From a checkpoint of a small transformer trained on Wikipedia.
Training: 229M tokens, 3490 steps.
Each number is 128 + 32 x the weight over its row's rms, rounded and kept within 0 to 255. Layers, rows and columns count from 0. Numbers have three digits each. The size before them is the row's rms in percent of the matrix's.

# layer 9 MLP gate, 640x192, rms 0.0824, rows 304-352, columns 0-95
097:167108106192084146130144136078095164103123126114122158159116105147175134113135072128084139172157151178138117082144118170128115085134070169104102141120191116115108144135211119078185110144121147118121162116178129128132124086138121204095153110150177118110134080167100140145137093143106187112
098:152079116185156092072112139093141151082142139174101150169120165062126162088110115139096112111171113114155108130146132086101090132163161062178165145184167125109169096166118131087129199093157105147124144147185099093174089169134170112135111097134162106107136146086073180150125168129147114120
105:180133078062123181106111151128161129157182123179156185095111148145114121107111123140154138066161133086133139083206148156087118191122124097134142111119188089166116103066139136016096110090128146146119061125164136130147159124112147149151108178130146170126104098144169082122158137156101142152
092:068128128165127144100121075117146135045125087106139104138090046107162124206138169113120202159134100087170150064115101154115159124142136157114131132133180117097178091105124151148091102100173135156156115099129113162108128075124117180102072064169120143147098118145151133164193182117127151148
099:142128166115177135116135132100142167128147142173112103143117117161161141108180130138169123132197113112141125112119136101117119157174084114206177126189203120103181129152117114160109112145110171190144142095169169108134119091091144119139181101123104168162136164174097087077109106069190158056
100:081180111113137078150115074094149143069102200162094162150116141109151138158122131096123122158076144108072175143130081124178106070125143084102117082099134161079059159096080063142131167183173131061141093092094140150123137148115156164155148089132116120177084097082107134135113174110105110071
104:163177156082110116168122118125121200048095145131126163146129147144176141138124139090152074159136112115160138096115121140174093121108141126128083156153130144122121123118155097096129117173177069146115154085095169077133090158156123112098125065135074119146184135136064138119077181120121118105
099:118079147092161165172103152134146135098133128112123125137129090150135194196165150077198173075138133107114141099116067158105115186108159108164108105102114101125135070111146092107093120117125139104115133170180104131106135127101094191090150178159103143149153107149167114096103126049081122131
095:133093154133100152156146111118128108105112086081157120135110097159168132137074152148085107117075147121084128092146146132079131110164104139171140105151130189145097134115037110114091111066169103131149092167143175106171101131097194114134136153146168149132141161146040077125177092155099182120
095:112125121184067162074143095125120159091134118129163194154135083116162194074143126147071116126127176098078119139104147122167088145131185153137177164120161150129101099171140079115163106118146133063147163107164079082160130135117177089142092168108159155107136129107126139142151107179133040094
098:160106112141149128096117130138095109147175162122135164091184155226107126145163222112125107091164150101137150147193149108107152113028123162136149135139183101163139191124136124147091163081082109128113132089146123131130127156144184103085146092156130159126156107097120160102133145140168127102
097:078151123131123118117157113129166140116101128136090104104131112180136163159154070144183153112140085094141119098164066134141144100106093127151132123109180135159157135097075144146063093148063097147116179105148208220162163153139122102088118100106174201129159104105161118127173111138136149119
098:094151124089154095094125120092132139155108182131155134124160094073117148146125111156165202147127196163063104152107088120077160127160084111138156047153128119120106166121126168098086123134107095097075070137159141123125123128127085138087117064123202123080149119135119140153205122118102123149
100:090126075112149148127144107141145123080117111141150081093159075142093180114129145133112145099193167162139121099137164096097143107086076163099117162189106086092114133105185102120103108112130125140077077117213098179124117095161141113120107123152104146122172148123154184138174142133245072128
103:150149133121123143149111113120119158135197164094172091151136154153184155140118086149157128123155145190082175113130156115093168154101155147053106127070159192098151129108119118119147136095094108137168109156100042167097100138141134126190197146112128081120112109148093143082110088196085135131
098:131086118112048128100135095205154114102107135115144100076031141086175090135152108112200145103164092133110078131143155158119131084176151108138141113086150097098070141101175124158123133125087081171147163129141118143154150120163094179121151095101169160167157129095100135085087103075160129175
083:117138104111143184068172090111124131133126106111184118164116142201141155092083171153142122070098074140196098104113167095103124093180161113114143151132161161148147151087085097110133152167155126204109149100160169183145175168114101073141109149140091063118126128107116134127115194144125134118
100:136076103113122155141116117132133125075134124081144088164132137065096172113145136091183169147114187177155150128103148110129101170121150126183155118080132169141185180137143131145060100148147171119128134114107124113083190123096058178085163154074095118150129145114075137072160203160110116150
086:076139145114129148125100151162074188077090165151131153114123095126096133129122133103141125113093130077162102151163141154159152114179141112098148100124076155128147070108137148081168140130165122102124066138170151137154066195121105174079055086074112154101122165122073062110151115170141112135
103:152158134152088137179136156103111067092115153068102154080102131167120080138123086189152089174176121138154094155111131119145106182144154141140054187080154158150155125157139139114096135114135112064133069084146118071116145130151104108151109164123184090092150107113096148163148111108150148071
106:135078149103154155127084187142145150106092127116161096106147170133064121146139163150174150163114083173130150106153099173124171065142149105098107122086170179104153142111103189124128183139123223148146143173119162071120111158175148132071185117097109123110114123110129131127106077136080110126
097:085116186118102141159194134099125136066135096129069099137085148203175057077123155146181110088165102166126094119128178139222140163101125131158087136121110066132111198130158146108074146118121121170142151136111168161122140148125150153072146079128106121104118096117089107217174153157152144149
100:225126118138130141181150127110126133140147109107110075122118083165209049125055118109134094132104088161122148066176172198126151140131169110149076132115143167128112084121120145102120127119100100099117156095148107161109152133055206120142113154136077149145164158179139103118115131096114148138
105:159124208127123136071211136125109173057134128128138071113168161136122046132132038144123179055167067159152082109142078126157153134095136137137119131085160141099173117135186123115105143097094097108122135135139091162061111096126109124113110161142095131131111077119126141126102100104113140121
101:136125129155151150103121176068134100092122111140105064092143073083121152114153124147154149124125048155131237117182159084178101104105134183163159119144175124134067095097197077106125108161091156152119118143146156125142166133128101080171105139128076196138111169123135109102141114130116046128
103:177173090136066150166107114143162106129130127118125175149097095102180127112080151077083147093124121186170104204104106092156153112181087108074137155055068118059100092155142155157163154149149142118151121151181142144072142129135125090138157097156085129177128134195102081094143116152115100159
104:162178126123131133207090133174154191103133163110084102121135078210142210114102187134165107133134140102140138146099098145121117120132122098190239118116103100119170172050161100131147130146060116151127161157107100160167147089176114124152129141102123150067111165129152098111092137108164120093
105:178111108149190125100155125138168134125163144104151154152114108111140081073149128170106148151140124145122201126032067125118107146084104145200084173114187137110136151097154120133069152176055153116142142107156127155162112121106138119151159154110136084115165134100090184137102143131091119208
106:100154215081026070126100127093104124158149116151101138112176154130202129099119103129201192084054099104131124162132111115104125103160148137104152104176121079158118117123125140100096175105094122059134143132180159147089133124063086139151136150104127155169116120197134085122087114137165076125
098:051089178098089165138136193132173133140160090151135105133102082156122125132132095139087155151071148093127143109129129096081171107126114157039120083127124142108172099123095147140234177167130160145168099161173133173129099082135106147098104112165126135134119107132162092141158107192152127147
104:115151103125095101184170156151125165084079103139062073148111173162190119101177129164086148157158068119141136088138147142129120094133145112102096155114147099088129134112123057177133136134130157123169067072118147085132112137113159095104110156173070074137101136170119153138115161077090094154
085:150104113128122075112084124119100131175169193107137157076160142129165093143150180121118137133084121171182155104168046101112170128152119194118075132117182193160133176137101193165102110116129124106097147082179098151146097188110049139156125069146096115103164127149085090105133099122185090098
098:122109101148160102162154091086137121165123127149089076137155120059176147152145106126108170179107143155114076106189086148156083135112104137121148104110152145100148149147114062116062141141113124146155048215131092179107130153168131185183142169092162074131133107121194174112090159091103149146
105:106163106177120111149086074136081136080148168099110129130152110181200127102189115153118126139112076082177134128164107116133163131146081108175153164090124096151060103188119134137078062129160156144131158128150124117187146133111126136135110105127112097147131096150156145066088158107099102123
098:181123164126127124096149095152133106056132149098153087110131143191107156090127146104133158071152128142140171175149132117088131039143143127108157122093130105187117175069140185183124092188167068124088129158101163141125121055127153094131168092089105126124136074111166083141117121158180156095
094:154133135094121160166150132166082116127136117182118133158056116085149088080148143109117048141150098128045164175161136175143142154181112209111117107138124063124206042124084100068165110089136182107107138090149157135145155130113149166096120159160106171110072114156123079147171149156123140155
097:157127137082144144137073143177158134181125156130167141088105152116153145108116118163119089128126142122074111132141173108188156170135121140136138145139141197172128143111147147091102088157092187173128152112114166122123181130100094060162188125098104204123175102151083140092155094116162105110
095:156157116190130064169091100107113145123115119138117146078088122136070143124082130143164139108078123140139135130103105136101154128127145127090107133083119104121207143156146129108122163143174118153167171128123122119139150102208127069103145091116193097132083177089106150126123093132129149065
098:148099131105121116115113131097144195149110067191107164144108095199109101143100091099136104131115129143134182141145085094159162147111053147158090104133109139186077135120174167089129119140115103099121126170134128112149130105126174203123154133148077134106142081169089128086092097155109112099
102:186140068174164121188172096141095109103080120103158138124103153169148094137076157137144117159102147136135156175201200117115064156200139173164154168133147113114112135132132090112116137167114157122160136092154146101081140134077151158069116075093140128093128105199062055133094147124154140119
096:125116081135171095113128141084133135167158152111134136174169110103076140086131109123116149142132143143103196084101182126154181139092160129121150059126085172137097134143124211159144125128144143131119096046087123150138097036106162091140162151112184135178122162190146177138150149139156063121
100:155084123156118090090127089160192093128065095121116131110107147165093123118124132120153160080130129118126149144166105135174117135165073142110135171149103125137125129153150080145128228112109113091109121137186106134171091091099155154166113176105136111152178115126091089062198124110151090140
103:143183099134050127107094107153184155116134162096192137083152134145146144132114173124188152141062136132106185155104074156129130127118139078170158035113095030104139120174150174067085118080080139161136169105100135144132125188152156093083121155132061162129112087125157127119060114119127165088
110:062135159121122126109149185143099120111116124134128135098112161115128165151153166136103097130124136155170207102137085161071213124073136096149205154140191130162144124101069142183155124064127126082133119094147108187126195063085141160148206140190160166135168146061202106086143104135075148092
084:124105117140100135114089121103105109108098102119128107212149114095168115150130123106147204220186115074092152144098111136161123122181114120133147145166121130026118130112182121116087103138157075118173110107149056171157149080188128107120176154064172113079132205127186113123125119133128102160
094:115066180139096126065196120167083132080134156137160133133128116064142150108101148123114058102087178152197134133168132158161093140119077120103088104143118101079095124133137113087146131140146103113120110169151124081190135134127137107156134077162154164114105176082173171132116153156121122120
099:211170073121168166175059158153119178149141144115155121092162127133106170120130123110080146128110101148038125154136089080147108093094047193153106114121161129107125105103082131128105113069168100134101109126107207108153174139132106115119117112130132168186147140075151156125138099092098205138
095:049143079142142152102125101084177134109132114157180144154164089145171116095105159137096019122150132128157104136149143163102119124179132133129077091059100166088133143177105131110173134173128143102180048160178165162127127176134168159078209134094124146174080151093101177112143088147089185136
101:147148107140167071102166155120156128048121063144097137056074182116163123134063101163120116150081131103157085104188152136121144114171148126138147163181136152145091148169142110127071145159119125077100207147153096077089106136128123099154170099181128092089128157111118082086114131164122130119
# layer 9 MLP up, 640x192, rms 0.0851, rows 304-351, columns 0-95
099:066130134128136136075163134088127135162115092127096156151155142137115093194096091121181109098151101069099136102099126140125212167113168087123160086097115118147168221191102141161122159125168105169109099164113168097137137177155193105100095092091109070131157085098106144138122091165098091157
100:101093160145154150126132129167138148135110127142115076124119167133181124081152140106136134103155087116151155134190144108117154122177080100181068170074152111125119075135140094097123093133103149105104164200168174081181117126114144075097056135149133132113113148049088189139153090135118132103
099:095126127137087144075039104172116123101095142150133149093101141123085130127096139172116135143092143135106113105113113136122125091066103089101159067149123114144129090117112124151217122072102094114136151080144155181125103135071078176157127111088150178139176146069127126174100076114175112126
087:150111115156102150046119118133123146157164197146096104160182123186132188153120130105137095089105124162152113120131157083056149157063150140125170139113177157178107102171144119110187171093169156141112125143131076124105109152070183180086114121097122105109109124184102123155194120118205108141
093:166109174103142138122083127093127148060120116160084078135089125110048098182120116118188135140156117088119126140144163105138150187102111139145127105130167105156121067180105085114103117150118162130147150106141107152137132092112156138149109146098130187102199199106143110085073153088148137097
099:154160144153130189111159138106115092075139085122135129101146131143088165131155085149105130112112091174124140147124130161141143112093037140131134107149120145109154128126087094094098150120147113135082100130132171073082173161172072157091081102189067100101151113189129130127156131066122227101
100:167106138147123078111121091122110118183176122136158088090144077107085129120144144082137089139175062091134141110158203172109068119096181142154109096134162130208101122107127112139131110087164111042068161169142104107086117134135135150165152123108164178125120083203131094148114080094109115088
109:132099105097143167115160047141109116162130121086115085155135116143173144168175121078154105145133123138103186063094104131146139166116177080086094150124197152130132144181134132138046102139186121113104154198110179148134106160084081145152131167126127139072152131108108111110089138142104130165
098:059184075145141145090131146124144142134083148168103094185127053129158096125081088094108138130167139101088133113177152116089178122156131155148081122117067167101057147149110106155088163162137143148148106124168176148151140126179143137167075124116126116115084092130113153118077142140156157054
097:133083055128125095071162117104077114163177122126141122145187109143118125167178110085085096151099121141107165167123111071116160147082114126139116155145118101117161136144135147082094155110145165148088186128114104122178149094127094088126104160116134112117179098157091124160162101121111124140
100:092107125128162048127125121138068108148169135177117114107167152168107125113073163102146178090197177133087147131119107161114103101084108128110106129138127098139144087183143131103139150099120151206121174152130147097212172109140166174175168098155131159086141066152178165108144045080111125135
093:138136114119142086151128140108141199132148165167143121120126125111146032135153125145135152133176104126120066106162121178175149128116135107128157112142087106122116151088172089152114138141124134106125167148130170146073140150125077191094121127139094139155142105092150048132103157100149092109
100:128205163167171158133099076167104090096164138168151130113130111091066144122078086101091135111116123106078122106109099120124160136145131173193104091101083076129107168122162129084196164150107151118098157170136112118137178091107110155174106144173149121135141131200147141134113156124167126110
096:123094125100145081153153205118112192116146068126128114127056195112100077170101164108088092102088114137138136095147116109174104145127119129124125119176120152140161121094147152148157078061097158119138114141120145162175124129086155133148126129163120120122133180046080056112113160102173112127
105:144102026131141132116155146106142121131122090138120110165190124177149130128114144174105150081121122103137104160159134103149081135129129186161136150133117146098148130091131114143107190149177116122143124178124108074142127222162192160091083119087120101096122164167117080103183165158078171071
104:103108135092133159128221115116186126126139131079224072129152084108122159160145108130166139115162142203140148148105079110138151127167141170118148132117137100125091164117092096181089157093176135116091138117184102156133161099118099101095118117176140149127146122158072174093119123094138133177
090:129093103054099157150187140133141132117135077130154126149153115100145101158088049173157070134165103126138138120150085126150103115112159109161121123116164156155150161161155182106137106143145134095156158089130139111151088171090155125151131124181138149103141113139147130163125154102110103151
097:142144176162124197124106100101140110100117167136116151192116151146163199160153088075112147170126109169154113150139129116097073156089157179159112089118100110105147109095097075106109105152080144146139088163091121095103133154108140120122112116099095089191119079122143155159127100127196150107
088:100116130104104099110139131151126142114124116140112116164145135129116122149182096154090137066113099152081138173119129154135119036084050125107049145169096171125141107133140191160057134128064041143094111104097133175078134141158130131151102128112167172145158131143113144124104163112174183107
101:125142172114122105095099138146151166064121168154115175149108117124081120142056105157140158158119185106158144108103142134137105118180118161112148073168127123116122180150223157126163137121132112148153138096180130155060081124164154132159144117110128202095143153142058124123120144161113119182
108:100106172042138074159105170140145109149132103137030108105159081139160112147113152133167138129120128138087087136155141123114050111167085158166108113114056178118165096141119125076082112086123110135060062140165125083147156129089139119164136132161108157118116117167087122142192145136167126177
095:185113142183138122189150122094151144117151137159117127126110134099098130138104194109212102109148141100156157141100157161161141158109169116162082156138075098150113138141143132136082151115114127075195135122134128135118127193166138156061152116135147183157112099149148144152157109093164123127
115:143117098134078080117132098117118062092167107091170154156138120114106129143171125184084151152168152123148143172173075130188057092105095107103138156084150153149149115123125110176119122113080107142163096155099183101142082117088105131139118139165115114125078095135142140139177199150111147121
110:111136113135148176139125168099156092175108117149129139132074166117097188155117147099124074128133189077087148160060117132107182170106079116141092145142144126082137095158117116154132061154023122123134122105104119114119154148147181146157210146113072139125099105081123132131140169203115071132
101:115101096090169114104170136163186149107099120192135087154152123136112136181127104053087087077130095144160141118162160169097120115145115138166174117177175120169148116118144102136134103158140115095149137090145116108074153085105122130145188115086141120162089124133138102121122152170063165164
098:115200120147167169129087119178139164119102067066151173151104120132129134073124133104080163094096171145134075134119081124147121094170104105114174141105094084110097159117175111084144149085150170064121116140201100148183168114113180097110111158136176121109212124141109075128206129139141112144
099:152072154112148145062179135090125120148160070143137135106170130149135138161082203162110118160121141094179098118152065062099184118115122132094132174145117126082119142115125154139154121182103140165143103189161133153150068174159118077148130123200146175077124155131127151122114079149125116144
105:102131207072182148100137097143134179171096123131128147154102161074109176127092134141142125074130178157087155083165127108133132168100098124124093103089108176122130128123142150145109098160138101131128140124144193159129111173120137109088132091150166109156175067182118140023136117138106143137
102:166156110186160155193160177106108117147107111167149159143088103160105174101137141123154102202163159134117121132094111094110120169192140112113111070107139172137158133201101115146173081161133148148175154103087034111155082028182117104132151160134124136113125138094138133117112158105158072147
095:096087093111091136098102087044130091104147142160111131152122089077115117098111138131140156098139070137138105138119070127131141128105184107182114160127096173090120111129084165126090173119145145076121086096099119104115176136171122109127089128075054118156094136106128164151122104122080137129
107:095097100097092099145155143139128177102128153147147076114068109080122098111140087223144086130148165144108200091086107149210137084104145139127184109112122105100197138125113116121122068097146160117142095117133148112087042127121096141112140129107129137130115088155116147136102149130069148103
085:095149191124104166136121139082132148111102109119182186102132137120144090136163132122134068075152162163100109126093167120148142100118179105173127115128086128086093118118124162156150089148116144117123118123146140111083113157146170051099169130071156091165137136162121078180141135155071167119
098:084116116146094144159185162079061158120123152090137114155139116112161094145125137126108167148066180120136132093100176063131131148116094112145175132096162120058152121131134101153115097142164092096150133178112196115099131096101101184096104120111164123121158135085145166170166170089081101131
101:121062064144090101110174122137159091105159166132162088122118123144136134102144206104131154136167096088130118132091138138125114110148137161116133131128078156175084162152134110146104129137100119151102189120107163192085133156113093204176114132107088041135121135171161173127124135088099082151
095:097158113112107120159168164161105116162150185175101180075058079110109137092107171106091119111159108094172150162048144134080043191062085140090134068165163157124111077175185170150132177101122151138173101111122148109112132140136152065129131152104137177146112151081114159146135098132087164142
093:166118144134087137143159103173103108090175218076096091065151166125118127176131123107102146158181068121097103135098161148118171122133200096103188094085175195142143131089180115124143068133119107090124157148097117140135134120177118185145143143130114174176095122124111079116082159092182096112
093:132106126095219146079141092161088102068067165175190091131125152162131062164151151082160082148091155097138078122185212112126105080161079172164090128097153097115128205081143129088109151129107127091127137137116143088057133154137123164183119150141092174156137114132189134120067123119131120100
096:127132147153101184148134140101120098120169099170143175097113133117134160178139127100124137094046067156095129125103060146219188185205094140102126132109128171145070088087148181077111181110191130086088165098153155121076132158090151202154142138101092167112136158155088106116104125120141138124
100:095138075074150116171120207057176072138170111175125144121177159023089139134127180132139130111129086100180074096117144138156107105101095133104129116114121140129131173147122147105119114098084219103134111119115158094107114094189112144118142103112141139180141154123116099135126088152079081147
106:100121147129114121097110108077092089133160113159199097093095129193156126157138173107131223151129132136172122155101125091119093131133112185152127088167121077139129118167134135125073124187152127109137139143147108125116076144067120111091134101103143094099142143188128075124104151125124109160
098:129131115129116134115127048087114145194153141135182083145161123075161120166107074130131128157130086127117169138116108173098141119134104117076140107055133123131122125164113185131124115118112147167139113128102178120140076052158113116116188148163172114130141134140148128094104103169149088101
091:198079158115166124085145093120201124149078124177123112107114148136133116105125206140101131096106170121094112139151109129149147154150104144074141173128098073181153166173091091125174154115162174120141138173183108124178154150129155141181118128136130120158151065124112084132138105135169139166
100:158110203100140124144145147124156148062173083146131073204091128132095134131110136125058152099101151104114110122128111083113109121127110170149138132160080147148124094099071110099143096182135162057059119118173097092120117077142102092125093110103147136150166162104092132116133136133137140074
109:091177113158125159135160079133120124129144141144090089114110106113171191135170139153094153124118124157147176084135158206142207141137127107162157153178206081170124132128087114191126131092138091140135160072184175152157142162131093110167177127136151221091125118042123141150157077126212136117
085:125163150115076134121169137056107151159165168122174149101121172104051149146065152140109160063064121130123109153075101077078125194146100117125135150146196095118139118144110119208112066119155114088072092124187065146183108118082104115138159096151158100125055153116088146093123120155076108096
097:106101131103140154120137109141066140121147143139139084112127095150142135137115167096098141082135154149097156148148131115166153198154161129090127087144136112125131149143104135108119144157158118141151083159128111076102076034141194144103160113137155178195157188067124145168090106123163210063
102:113170178151115117091132063106155105117121132119122111121142077134150142163088116127099136162145167115178197143132065146083172152112088132160115099108122167111147138158144136113130145118154110054131116118121098107101132094104128110138143136086102126153140124167152116068051121164132104125
095:133089126166160083120089134138038111105142172129109168103157127090166098190135126121137123124159128115160138160132134088132112127131089150151129137207116086090151096105167170115148193093095131154146087075104148136155115135063129110116072133122052142102098157124136154148142082135110116104
# layer 9 MLP down (transposed), 640x192, rms 0.0449, rows 304-351, columns 0-95
098:147128163152082140170183165113148120100142128183139179160086047152158059141131090174119161163098185189066072183130140098130087105139017123127158114145150173159123084096151124115150114152120139131097107112171072135115102131136188159083059109180152092102134078144147124135111093108166132083
099:167179130126115142169153171147102179218105081147131147133207130171113123152138173166151161152115164082083140106112118121119108105112126128146156070115115100117107116124113103132163146164081144150172160124132106139144083150176114178132094146114144059187154117099200126110167084147155171155
101:163098144114076158145141183140144070169125143104116129173157111167144124184157073082131100109140189096127153137128163109150113128154102129154171113074110073175136092127098118123107150189088119149136146147195133166089080219103144113099161112139152129171158098107164142140135155118146178082
086:117127139088102122100118133121145083140120152204132138091182137120129077070148081190150072151068127161102145148126140156202090119125104075078138168143118166132125089154149087093103116128088083098132143099163126126170123129195132054168129183085145105144087088148149083154072116138100097143
093:104126091173094136104086142116128110092137157171138168114160092129136122167173084132093139140103130183118130144087155110185114066175162131124126155183123080123168121086139156128124119122177079128154160145066176146172137105133109111126161121153145141155102152194150066186113122106128136159
102:162080162135118135137193161160150131121186146133167105153117083117152121128074091169094151140118147112105119107169096108123108167136133116120112169120133090174190196099144095127162107152075126157105134161116061161143106155115084117120122107083146125057120110123135084132156121195154141183
105:120108167146118141121139159150148164199145096163112136162122126176142106063122124197243109045124178108100192185144130153140135125118142107130140061128120167143137149157168093124158115114142127168097175152110160144141123095105137096100121094143132110141056149136147122153059139096132131110
112:105112119141125134170125169151118141106156133128125159062104123152125122150173175130112110125124121194145114120145061134092111086068106162126107172066094094102104105081150194125126120131138121109130137099145128157119114092103136074089130139112127101139076125110079059034142113164131068089
098:153091103149183133076133115126122157163155188109108192104123163129089171100114159134134131144152110167164113180114116130180093162114126152152115137146168101127129125095147145101153099100113157099118176113109077122112140123096149146094092194145157157149156132136112182137209161085166068178
096:110119141137158121168146119129204093119184082070138060119113106088090125179086122107108149092085168136205145069156120190088138108160193139146089145107107120176091155199118116112120187159146137104076115121138105105139117109101202102136138083180131086086112127118126146121139072129100129120
102:138128132111117162096125145104147151062124133106169143158080116153153163139119138152136135134112100113199116109146169171144109074102205130125166135096160157098093058087167155087158162143134086118125151158062101123158107124051062162159126165079105094144107138157123159145188112143100160179
098:168119157113071144101161147177125054182142111116116151152056132168110092154118123165119133155134126081122227130097147147189127162160116148157169107157132076160146153144119153137192148175167141176138105163124140057107112132097108111149102109109160141139140081154085139107127133106093133127
098:165145142139104138143138154111129128164104101133150169118155143119132110078105162177133114092113053102172155118109161096132122146089164106104151180111147070144136125164105089188102113118101146165110159145097106150198116140135117105140119201098152131181125114096129164126043104124124189116
097:181111151099143174125144113183166100117084122145144127128092144147200159108150118153146150128110138105165130124145144154066155127133130111106165225147101149118170184126138122086107174170185121135119139174156104129105151120111120125141086156115079171160189168091177141185123081183150088095
105:149068118132110096127164127102114093170115085185067128106158172130138150105132155102133157090142136133101081118114100193147106108141159112088145130153141136111144165068068108108122153139159066128080163131090086150114084110138111181121138153071173089097212162150194128144082166154134120161
104:061073089110122116137113187107127182063080087062102090118178192141178121117099115174122117088096132176152094054159095122120116110168120157136114157052122192130142123140160147145148109078162134126120124166111163127100161132125174134125114195123122117141171123105067165153197153125116129151
084:127155148133113156155143103099136121119150110144143142126121135087116157149118138104126093115180100118172033146132181159126124113125137109140134073148114111122125124163095103120048103117116093203132143166153155167137126074145119127085110159107120125125101154078060176144127152103086177105
099:131180152121121116088116133127128156114175114132133117139159100165105116188094065140094147099107129176165111116128200108134147157228126099059126188155085191176069155138139136115099171131167148084142160098114064166156130159109145122168159127091130134081089130148051135169098097136098142177
086:103169116180149111095138173135056158142122097117139123059118110125073154153059181100117112125185129112154117097152149045137166143167179102141180098123138073122174161140065145132175144147126224120097094125127134141177043073116223131112094158115135117132150124091077138137156066141044083136
100:116122189118208127104092136131139121216131086090120098083101079145114175140097089089140139154067156099103122176173101142092137091135133117090089178078184083150131103139183097110114169119133132096119098127208082139135115170158099108098146139051075152115154074131142126092156161107160134096
111:105101089162175134126185137115092134103152133126155118095104077106147168061116151088101084128100158150119176157033117147145143121097167123181170179126171087145106121178116131145167171185131164107181097079084127118135111092110102155135147130076095161131131149117151087134136159134104128068
096:096106118083123104134119119106090125142097143159125100168063125097128102103122157148089189127115097112102178127067139139119138134162127099130181139118153084071113082145112072079182137115183127106097202149085190072123126138090154126148111133135152158076130207106162121082134189146125171142
109:065140177169149103109139131151086106149122148116191169151151113140095077166140151123151142105220123140110162129130072088151162177115159108127133156115126182127114129099132096109074138185136158130100137095106133091166193127111203134137078178099097174155076096104102215129160116117165148105
109:119089188143137087140209133141111122117179176108155147071138043131107095111096163129093106135173171070132125184078113149142145163074129125092093127136163136104152130143065144150124061150135093160093130152172134129142108116135132134093162146139164115151156101130103139132132127130156111077
104:141107126144090104143131081113161187049164062131079146112122111106125156134108126111143156140122139127172101114140052149156141043144182140205120100097095226138071112192105094130126095089130064149134167088141125147125137127161132127119157194130112142096136160061149137128141137142148101171
100:139091184129090117087115076078144129066163142100115110085157101124113134140133151119079135169154148120079151152160202103140128138070133131139097104192174139127115102162120105188147168173101188133072099112158126077112141151112124148104126151140120103104084145126132173075120141157180141095
098:119082109155133152103178114140187130109072140158229109198036123096142112099159120137160112108123183166098119116148099131183141135147177148125123137131123099049101179064163110129116134165122099118171078110147197137155104079187166095132137156237128122155122198183123040122180062111108101144
106:140115141124104065139155074200058178138079142092112142124138115118179044131124105176158153160088105187107108150161151131192122068200150169138105120181150147129108113104071179146153173117113114134102107183198139080097130147109047134146155139151158138115138101110131206136132104079127163155
105:141161155152137186102112105164136109110170153176112145123128099176144157114120089133097082139126115147146185173138089106175123088107123132131102159181101146197172131142123157139134158130095105104075138131144204138187151159137125132058090147093127098140151164091138101102102079132097124097
096:139131173118122122100163121134098184093144055102094150163090201143153165153154137160134142176061151172110136134149141112134053156111100096142136051138165113144095101134132171148170146100103164156208133123112160112109146119148119095107160071161128160083143154130095097057092087171151142064
105:115150142159125094078114101074183051166083104132108213151185095109126103125107094147103065179119140191142135125151100076157162134124129139123184133187107115142141083135160059129100108171113141117145133107113159122164138142071182102112117118116106111142144130103166079122127131147078103122
086:138143126121167128128133126124118139143070179149110124140141100114121176074061133178119123138154104152188088131126131116095113137142138111096166134090170182138154100152104118121132134141161111150134120198158104151130207098085118171131126078154110152100102114124156193102110080121148127109
101:128085153130077144120116081155099178164129117100097167073149123134124078102138191157138125146162123154129101126110124080122153125126092136099124088122145083117105119121103152097167164134073055101109108140111123072122098096160149165114102044159161086131143139081155149139094104113123113091
104:103128151068185077156151111136134124123134194115102176104135121123154124137100163124153128081149112160110086129173119118104109109127146113144148144190097176114132146117151136101128136122214158114102145142096144152169147090222219109134103108124140139120096159124083114162114133139236083117
093:142130079102146101077101191144191133141184112134126117043117132191041137045141099096135056085155126142132109128078109122126160064112106131130127104154109132136090149157190158141114127123149147201098129141155132143125057141142160147135136182135149123114124142142132089116182167122076110154
095:076138112119192102144140150124161097131097071160177129117161118092143096113102088096148126111117132182145162125152100086220111196170055089104109113159109113108073110179056100088134116109106111161175090115115138150125080143158159111116080143150088096134118075117111176119140164148143154153
092:123091195155109125193097137201119151129176073150118139126130090144126173141166139112166139140128112182110120141172140126150114120139150124150130198146116139124140123103122115131082165114105135111084143133177147133120132192096060062118151182121110111107172141096123141126130142107089139062
097:164083120090104136119109198128148118190131072092049119115162144121179106105133190140114080175151174117128115124068136148161093089079132117081178147189144139155076117133153083205129111121110121090030055130122053097129119091076160132122127102139095121163137124150151117063145149102114110161
099:157138137134154106130147124089148107102087082155101170085115143195180103141168087118131136072134114092088161131145081124144078211104108170148135112153138134132135154142133142110094153169118135161134173104064098106121089148123103129176044093110088156140151098069112095102161093144139125196
101:100065127108164124110160156108106149107086144100110162109185161100091182122139170170146074081124096122156059106106144149157153075113138155102142132105146130172135123097125072125144104161089108150131152112055166151105155056145130126155078182154095123127145083115112147098186199126114146178
098:139117120125146160125192102178101111119049107144102180075048162198114142132113216045075170085163143162179062139102178091123144104135180130147073110156132151080145153114162063130142159178165132141181147121156148099142121182108140111139093050131151132095124154143105134132118131141116107137
096:082169111132101115107109166195116118126178156166165159204134130134157111109130133147107138146169123133104139070106174103152172113147136101116149087118161177061149105125128136111130113187129115149076145043081140126081129129171065127079150057112118165087077128068142145104061163149116148110
102:140080126149164114175192103149142136200167100064105117139138113140123129144115132140147142144101102103184094089094113157169186199221135067181067095096140147108109048159139133143117110121133131136148115146145122112162061102115089070167161130134145127057146153097192155140124143142164121179
106:119109098186127132113169085120108110126095174148090124153198148148113127123082162105167098122179128119120133084166090133140125084094167156127094179162171104130078097095112150127168103168143128068103103140163127150133132126170163092136122079192134135083161100087153171113066136151152110145
091:078064086152139138166072106139112212099099122133138117129149069158142097100117113097175130195197134112103100103146168069161118103116115154117148166119108104121157137102147120138119094129127123111156109072063122081111119142206143133069068114133090124090156143112179148176162091100120149111
098:133138105137083135106122126102087133243122117111103133112135119154126200161107113073145109126146139140081105155111169155076157150105171137160098084125124159187140143085105118090132178134138163115143085094112128095115112148109121154147119131073080054164129146134133087174119167168095139134
100:121102166112149161156127188055175140160122151101133159127133145152103112148088139131110141165092074110121111141146093079101123180186059089082149149128104126122138173156158182127137108100107181206139150118139146110151141168129107118068151096123154095105165080052150070115127114135102123112
097:137133081164134189120201172143083182149108075081094066136124105101132147079157164159065152114147152072078112115144111163137172125147101135136150125094095195101133125115159097150172071145130118181082083104102151120100159111124158119159116133134117112114154085132098074096087181176118120148